config.yaml
n_layer: 16
vocab_size: 1024
activation: "gelu"
norm_place: "pre"
bias: "all"
weight_decay: 0.11
grad_clip: 1.0
batch_tokens: [8192, 16384, 32768]
steps: 6171
Each number is 200 + 20 x the weight over its row's rms, rounded and kept within 0 to 999. Layers, rows and columns count from 0. The size before them is the row's rms in percent of the matrix's.

# layer 9 attention output, 128x128, rms 0.0596, rows 0-50, columns 0-63
092,213,187,196,186,190,187,207,209,226,180,201,191,188,212,176,206,193,187,205,215,198,204,204,218,202,189,177,203,219,195,207,190,207,199,209,209,190,191,187,214,197,207,191,198,203,197,215,175,234,230,217,204,197,173,216,186,197,210,197,204,213,163,195,192
120,177,204,204,179,198,193,199,196,207,175,196,208,208,258,202,198,201,151,207,208,200,219,201,201,213,192,195,181,213,194,203,198,188,184,198,200,190,204,194,202,211,222,192,208,211,205,223,187,212,169,183,169,184,193,167,210,194,221,200,207,187,193,213,204
088,196,214,198,203,196,205,190,201,210,240,215,201,180,192,183,182,189,230,207,178,208,208,206,187,191,207,210,208,216,215,218,194,200,193,214,204,226,212,186,215,216,190,171,205,205,198,160,194,187,177,205,193,185,224,205,216,191,218,229,212,197,222,185,202
084,215,201,216,204,200,190,199,201,201,204,206,210,229,206,196,201,191,197,206,213,219,187,207,180,196,179,208,199,214,205,197,177,196,203,207,201,193,191,198,197,213,192,180,221,196,214,193,224,192,198,184,199,201,218,204,189,187,219,203,198,198,204,226,197
115,197,197,225,199,192,198,183,194,186,200,200,197,224,189,223,202,199,195,220,223,199,209,195,205,193,197,202,157,168,178,214,192,203,191,196,169,238,192,200,203,196,171,216,211,197,200,158,214,226,175,198,210,175,213,204,193,213,231,185,194,194,222,205,194
124,206,191,187,206,216,187,202,207,196,202,201,217,214,186,193,196,209,216,216,195,213,202,182,194,203,198,194,196,178,181,195,189,199,200,178,213,206,192,185,200,189,193,203,198,216,219,186,199,221,235,203,215,187,216,203,200,195,198,203,206,195,195,183,201
090,187,200,205,210,208,201,191,184,191,224,205,194,189,188,195,207,192,212,204,210,207,206,200,207,186,214,195,185,172,249,190,209,196,185,198,186,232,186,211,172,195,194,212,203,227,179,177,204,202,184,215,204,198,194,230,194,208,185,201,219,191,229,192,203
107,185,199,197,197,207,199,193,207,188,151,179,203,187,221,199,206,215,166,202,195,207,215,202,208,204,204,194,211,207,216,192,201,201,201,191,198,169,190,206,187,194,195,206,204,190,188,244,194,209,193,195,190,199,168,195,200,214,199,201,204,201,192,207,203
105,190,186,205,206,191,202,200,200,200,206,202,188,184,189,198,216,215,214,198,214,189,196,205,216,192,183,207,218,191,199,205,204,202,198,198,217,194,215,168,205,194,219,201,183,209,200,214,190,194,226,218,192,208,203,199,199,218,181,164,190,208,192,193,208
093,214,208,186,193,212,173,215,199,216,205,192,203,169,222,183,204,193,185,201,203,210,181,183,204,190,224,214,202,192,195,193,214,202,214,205,194,231,203,202,209,224,217,181,186,201,203,203,195,194,195,181,176,205,184,226,212,201,219,191,222,225,210,210,196
099,198,179,176,192,194,200,196,201,221,200,199,202,210,192,192,197,206,204,198,200,201,192,167,221,220,186,189,259,186,158,212,187,206,193,197,208,158,198,202,231,202,223,204,199,225,201,188,225,218,199,206,189,212,222,193,203,187,223,190,218,157,167,216,192
091,190,179,171,225,217,202,210,224,204,202,184,204,198,219,189,188,176,186,193,206,215,193,192,192,218,193,202,224,214,211,225,207,204,186,191,214,197,205,208,201,220,197,207,200,196,218,214,182,205,203,193,194,198,214,185,218,193,206,197,185,192,193,202,197
101,215,180,174,204,167,202,185,201,215,175,207,208,186,204,194,210,199,200,186,203,200,186,201,189,172,194,207,223,225,219,192,209,208,224,189,218,150,204,213,206,193,188,203,194,174,187,251,196,175,232,211,216,210,162,191,182,202,207,208,196,243,192,196,208
102,205,191,194,191,177,197,205,194,202,187,218,195,212,193,204,202,200,228,197,192,182,206,217,196,204,182,193,194,222,178,188,197,188,216,193,200,188,200,190,191,177,199,207,209,220,197,200,166,175,213,210,205,194,202,181,196,185,198,207,195,216,185,181,206
083,206,197,197,179,191,200,212,185,227,183,220,190,199,186,192,199,208,194,224,211,177,217,207,194,196,193,201,188,187,214,144,158,207,201,186,199,214,202,170,236,207,238,192,216,228,220,188,200,207,206,201,199,206,181,208,188,195,244,167,196,174,198,201,176
101,197,211,167,192,206,200,204,202,233,211,203,197,170,212,174,199,212,208,202,194,198,186,178,187,206,216,230,171,191,196,200,195,193,195,192,206,210,189,200,177,210,226,182,198,216,212,183,201,193,199,213,191,213,219,194,197,198,231,229,214,224,202,197,216
100,199,207,202,187,188,206,211,196,205,187,210,199,216,206,222,208,226,196,196,227,206,204,195,222,205,197,191,217,234,182,185,198,199,197,188,191,184,202,175,180,207,214,192,211,207,216,196,191,220,201,195,204,206,207,194,181,198,234,195,194,220,172,202,206
108,195,196,183,199,197,203,207,204,200,205,195,199,202,214,189,199,177,218,188,216,207,216,208,217,201,188,182,201,221,180,202,211,172,190,207,231,183,193,220,216,206,192,191,192,210,187,186,198,191,225,196,203,204,199,190,210,160,186,218,196,176,188,198,214
109,194,195,205,198,201,193,187,195,198,158,192,201,217,212,204,195,192,184,215,196,189,196,184,207,214,204,201,184,161,185,184,211,187,208,197,201,166,202,219,192,188,191,213,195,196,195,233,209,209,236,201,202,205,172,192,189,203,193,200,198,229,181,215,221
094,222,193,201,223,205,215,225,216,185,220,215,190,203,187,207,198,188,240,196,219,197,191,207,212,188,188,181,207,225,161,191,185,199,193,217,210,196,187,183,186,218,185,212,193,217,194,169,200,185,229,211,235,206,230,210,213,194,204,191,184,185,177,191,197
151,201,190,204,199,195,198,192,186,204,215,195,196,214,176,200,210,202,259,212,209,202,194,186,194,203,181,207,147,204,147,214,190,193,196,214,195,224,217,203,196,203,210,204,195,198,194,138,203,179,212,205,198,194,239,211,195,206,194,192,211,214,208,204,202
095,224,183,198,196,216,187,184,184,222,198,221,208,204,206,228,199,190,191,203,200,204,204,197,202,204,233,199,171,191,201,173,203,195,203,185,193,226,173,240,187,217,189,203,211,233,207,205,211,186,170,205,205,211,187,186,180,195,185,205,193,235,225,200,206
108,209,206,207,203,211,196,197,189,197,206,196,209,199,198,202,187,204,192,199,207,214,212,195,207,200,198,185,199,225,213,193,195,191,185,208,215,209,193,205,199,219,195,197,192,202,214,212,191,208,202,184,189,203,202,188,210,210,195,196,226,203,184,220,211
129,196,202,195,178,189,199,195,180,217,222,212,195,211,189,199,189,219,219,169,187,202,216,200,197,208,214,205,244,211,238,181,226,192,187,200,196,200,197,202,176,193,194,195,200,212,198,225,179,174,207,190,174,178,183,206,192,180,162,219,215,244,176,176,217
102,170,211,215,205,178,193,216,171,176,231,204,207,237,178,223,204,189,205,184,218,197,209,198,189,192,207,203,242,194,224,218,204,199,192,198,185,205,197,187,205,179,196,230,187,200,188,199,198,195,174,195,189,180,210,203,209,193,169,174,203,166,207,195,163
089,216,218,226,224,202,208,195,174,200,238,208,199,181,187,190,207,229,207,172,225,209,217,209,201,172,223,205,256,244,224,179,203,196,193,204,215,174,194,186,195,218,182,199,191,217,180,228,188,175,192,184,191,178,186,219,200,194,199,206,210,200,176,169,228
095,177,200,175,213,197,192,212,208,233,186,198,207,210,225,183,197,202,193,211,199,207,197,167,202,218,185,217,212,216,150,221,186,193,195,205,220,184,210,201,204,210,229,206,202,199,217,191,195,215,199,216,186,209,215,175,211,198,214,192,213,201,167,208,195
099,220,196,216,214,201,192,216,207,198,181,202,165,194,208,210,221,207,209,217,187,182,183,207,221,207,206,213,216,192,195,176,208,203,187,214,199,184,216,197,219,201,194,193,208,215,200,208,203,199,223,214,209,209,183,201,208,198,199,196,209,204,193,173,223
105,217,203,226,189,210,243,205,182,194,184,206,208,217,202,232,198,201,192,178,205,188,202,202,189,214,183,197,190,183,232,157,176,178,199,205,201,218,205,184,179,211,208,219,204,210,186,231,202,187,190,174,212,181,183,219,193,216,206,184,164,236,196,182,218
098,198,210,193,209,213,206,203,207,211,243,188,214,192,163,181,197,196,232,189,211,187,217,205,181,204,215,195,212,235,216,197,191,190,203,213,210,229,202,196,234,211,203,189,189,203,187,177,222,181,173,180,198,201,195,182,208,175,200,214,185,187,223,212,196
126,201,189,209,201,183,199,174,189,206,189,202,201,227,208,201,205,199,224,197,174,204,199,206,206,203,197,168,196,196,169,179,217,199,206,203,202,160,195,211,199,168,158,191,210,207,182,196,201,179,243,191,202,181,202,203,184,176,182,219,202,215,180,171,231
093,196,198,217,203,187,195,179,207,180,209,197,198,206,176,199,201,197,204,225,171,208,201,207,204,187,199,182,166,176,178,203,192,196,207,203,208,229,186,187,217,191,187,203,186,211,195,180,213,197,205,207,199,225,219,177,198,196,209,204,230,183,219,226,207
102,193,205,187,191,177,222,220,185,175,182,194,197,184,233,209,209,216,151,196,174,194,213,197,216,190,193,172,187,197,241,165,200,203,214,176,184,215,190,186,211,204,189,190,193,202,218,222,182,217,176,201,204,192,175,210,188,194,225,202,203,181,218,199,195
099,194,208,203,200,214,200,220,182,171,199,193,189,217,196,199,205,201,192,201,212,216,187,191,184,194,228,202,162,174,192,209,196,179,195,204,178,228,221,174,186,208,206,208,184,183,190,176,199,190,188,180,194,215,221,210,213,186,190,208,219,192,226,204,205
116,212,207,182,203,216,223,196,197,210,196,202,197,186,231,182,188,181,186,213,230,206,189,198,189,185,179,200,207,226,204,210,210,187,203,203,215,174,203,203,190,217,207,170,194,183,207,213,191,192,234,201,210,212,195,203,200,182,221,215,206,205,189,195,230
094,197,208,188,187,189,218,213,194,207,218,190,188,173,209,200,205,216,203,198,171,189,201,203,204,204,194,209,201,205,232,197,222,205,197,199,187,219,208,199,200,201,220,173,208,178,204,208,184,189,209,194,207,205,196,220,203,190,195,209,208,227,198,175,205
114,190,201,208,194,202,201,212,175,202,167,203,200,211,190,210,196,197,187,214,202,184,198,214,182,186,215,198,216,195,178,196,200,205,208,189,200,168,192,207,177,166,205,215,190,197,189,219,199,202,192,216,188,197,171,186,188,213,213,192,204,199,187,204,193
085,222,182,205,200,210,235,196,171,193,199,215,197,198,202,213,198,194,178,189,193,184,210,185,205,208,191,231,200,209,212,202,203,189,194,196,191,194,204,203,211,206,199,192,206,216,222,241,200,190,182,203,178,206,197,206,184,207,208,195,197,217,206,199,207
091,197,205,241,207,200,210,194,211,188,226,204,186,212,211,201,188,210,213,187,197,192,188,222,218,194,198,185,180,156,204,192,230,211,193,217,205,205,213,196,208,192,196,200,216,210,178,186,203,202,202,206,203,197,220,204,228,219,181,176,168,181,179,176,218
082,198,198,184,230,184,189,197,204,210,232,228,223,223,208,191,194,191,202,178,225,198,164,197,193,184,200,202,219,205,208,216,219,199,186,205,229,201,191,188,202,185,199,204,186,231,201,219,202,176,207,195,212,184,204,174,217,193,173,187,209,178,181,181,183
083,188,193,195,200,202,202,189,193,202,197,190,195,160,233,193,199,208,173,207,205,201,205,201,202,195,201,203,141,232,216,231,203,199,217,200,208,223,179,201,205,185,185,197,196,186,175,203,187,212,156,219,197,198,202,191,201,228,196,201,194,200,248,205,199
132,214,206,211,211,220,215,202,200,190,239,197,185,202,141,203,203,212,237,195,223,204,198,206,203,181,208,203,246,188,236,202,189,192,191,200,203,207,201,205,205,200,184,230,182,203,193,194,217,189,219,213,218,203,199,230,187,211,193,206,201,188,215,193,211
108,217,217,214,211,211,207,227,201,192,169,184,200,202,191,221,204,211,206,219,216,203,178,199,193,204,222,209,174,195,157,205,210,195,218,211,177,197,192,207,167,207,192,225,197,185,199,190,200,192,211,206,217,218,204,210,207,212,177,191,186,225,194,202,202
093,191,182,193,218,177,179,210,200,215,185,214,200,239,179,223,206,226,232,193,210,196,173,206,208,204,202,204,247,224,177,208,201,199,196,197,212,170,185,196,182,172,184,220,195,210,186,190,195,188,211,206,203,195,208,174,194,211,194,199,197,196,180,197,196
097,214,189,201,209,197,198,207,224,194,240,189,202,182,199,203,216,164,207,184,202,196,181,208,208,184,217,191,176,187,213,215,210,213,205,217,203,233,196,199,223,223,195,199,183,190,198,200,223,183,209,193,223,229,204,199,215,199,185,180,180,195,216,217,193
125,191,198,217,221,199,194,205,213,203,205,210,215,211,208,201,195,203,182,191,220,203,206,218,198,207,180,194,194,231,209,219,209,203,191,218,214,200,206,174,201,203,192,217,198,206,211,208,202,191,180,200,207,183,217,187,207,215,190,177,202,173,199,190,186
086,192,199,215,182,205,212,206,193,208,204,206,209,193,163,203,201,217,249,202,194,193,197,197,189,204,204,179,230,185,151,192,213,213,209,200,200,165,197,195,220,207,232,205,188,198,198,178,239,194,249,181,211,197,212,211,193,211,197,197,178,191,195,215,203
117,209,199,186,190,194,223,198,186,204,175,204,200,177,218,182,187,191,197,213,184,199,217,202,203,202,183,194,183,218,179,187,215,192,196,196,203,184,194,205,204,197,203,176,228,199,216,205,184,197,213,204,200,202,200,210,190,181,206,226,205,218,197,180,218
111,194,216,228,204,209,188,197,180,189,193,185,212,189,216,197,203,229,179,216,191,215,214,212,192,198,203,214,181,206,170,180,197,200,188,193,190,209,205,195,185,217,216,182,225,186,208,184,191,226,187,190,178,214,200,208,210,204,223,206,228,194,182,204,202
100,204,224,166,197,165,210,199,207,206,203,214,212,198,179,170,183,209,187,184,197,201,211,191,184,186,203,215,218,220,221,214,170,189,220,203,219,223,188,203,208,190,186,183,181,200,215,232,188,192,192,200,186,191,172,194,190,170,196,192,203,215,182,194,175
105,196,202,200,208,197,189,199,201,193,136,205,208,191,238,191,192,207,161,228,213,212,195,203,193,201,208,189,155,197,157,187,195,190,204,197,199,173,184,191,193,199,178,210,217,210,182,218,202,199,202,197,197,199,183,197,196,181,208,224,202,197,188,202,205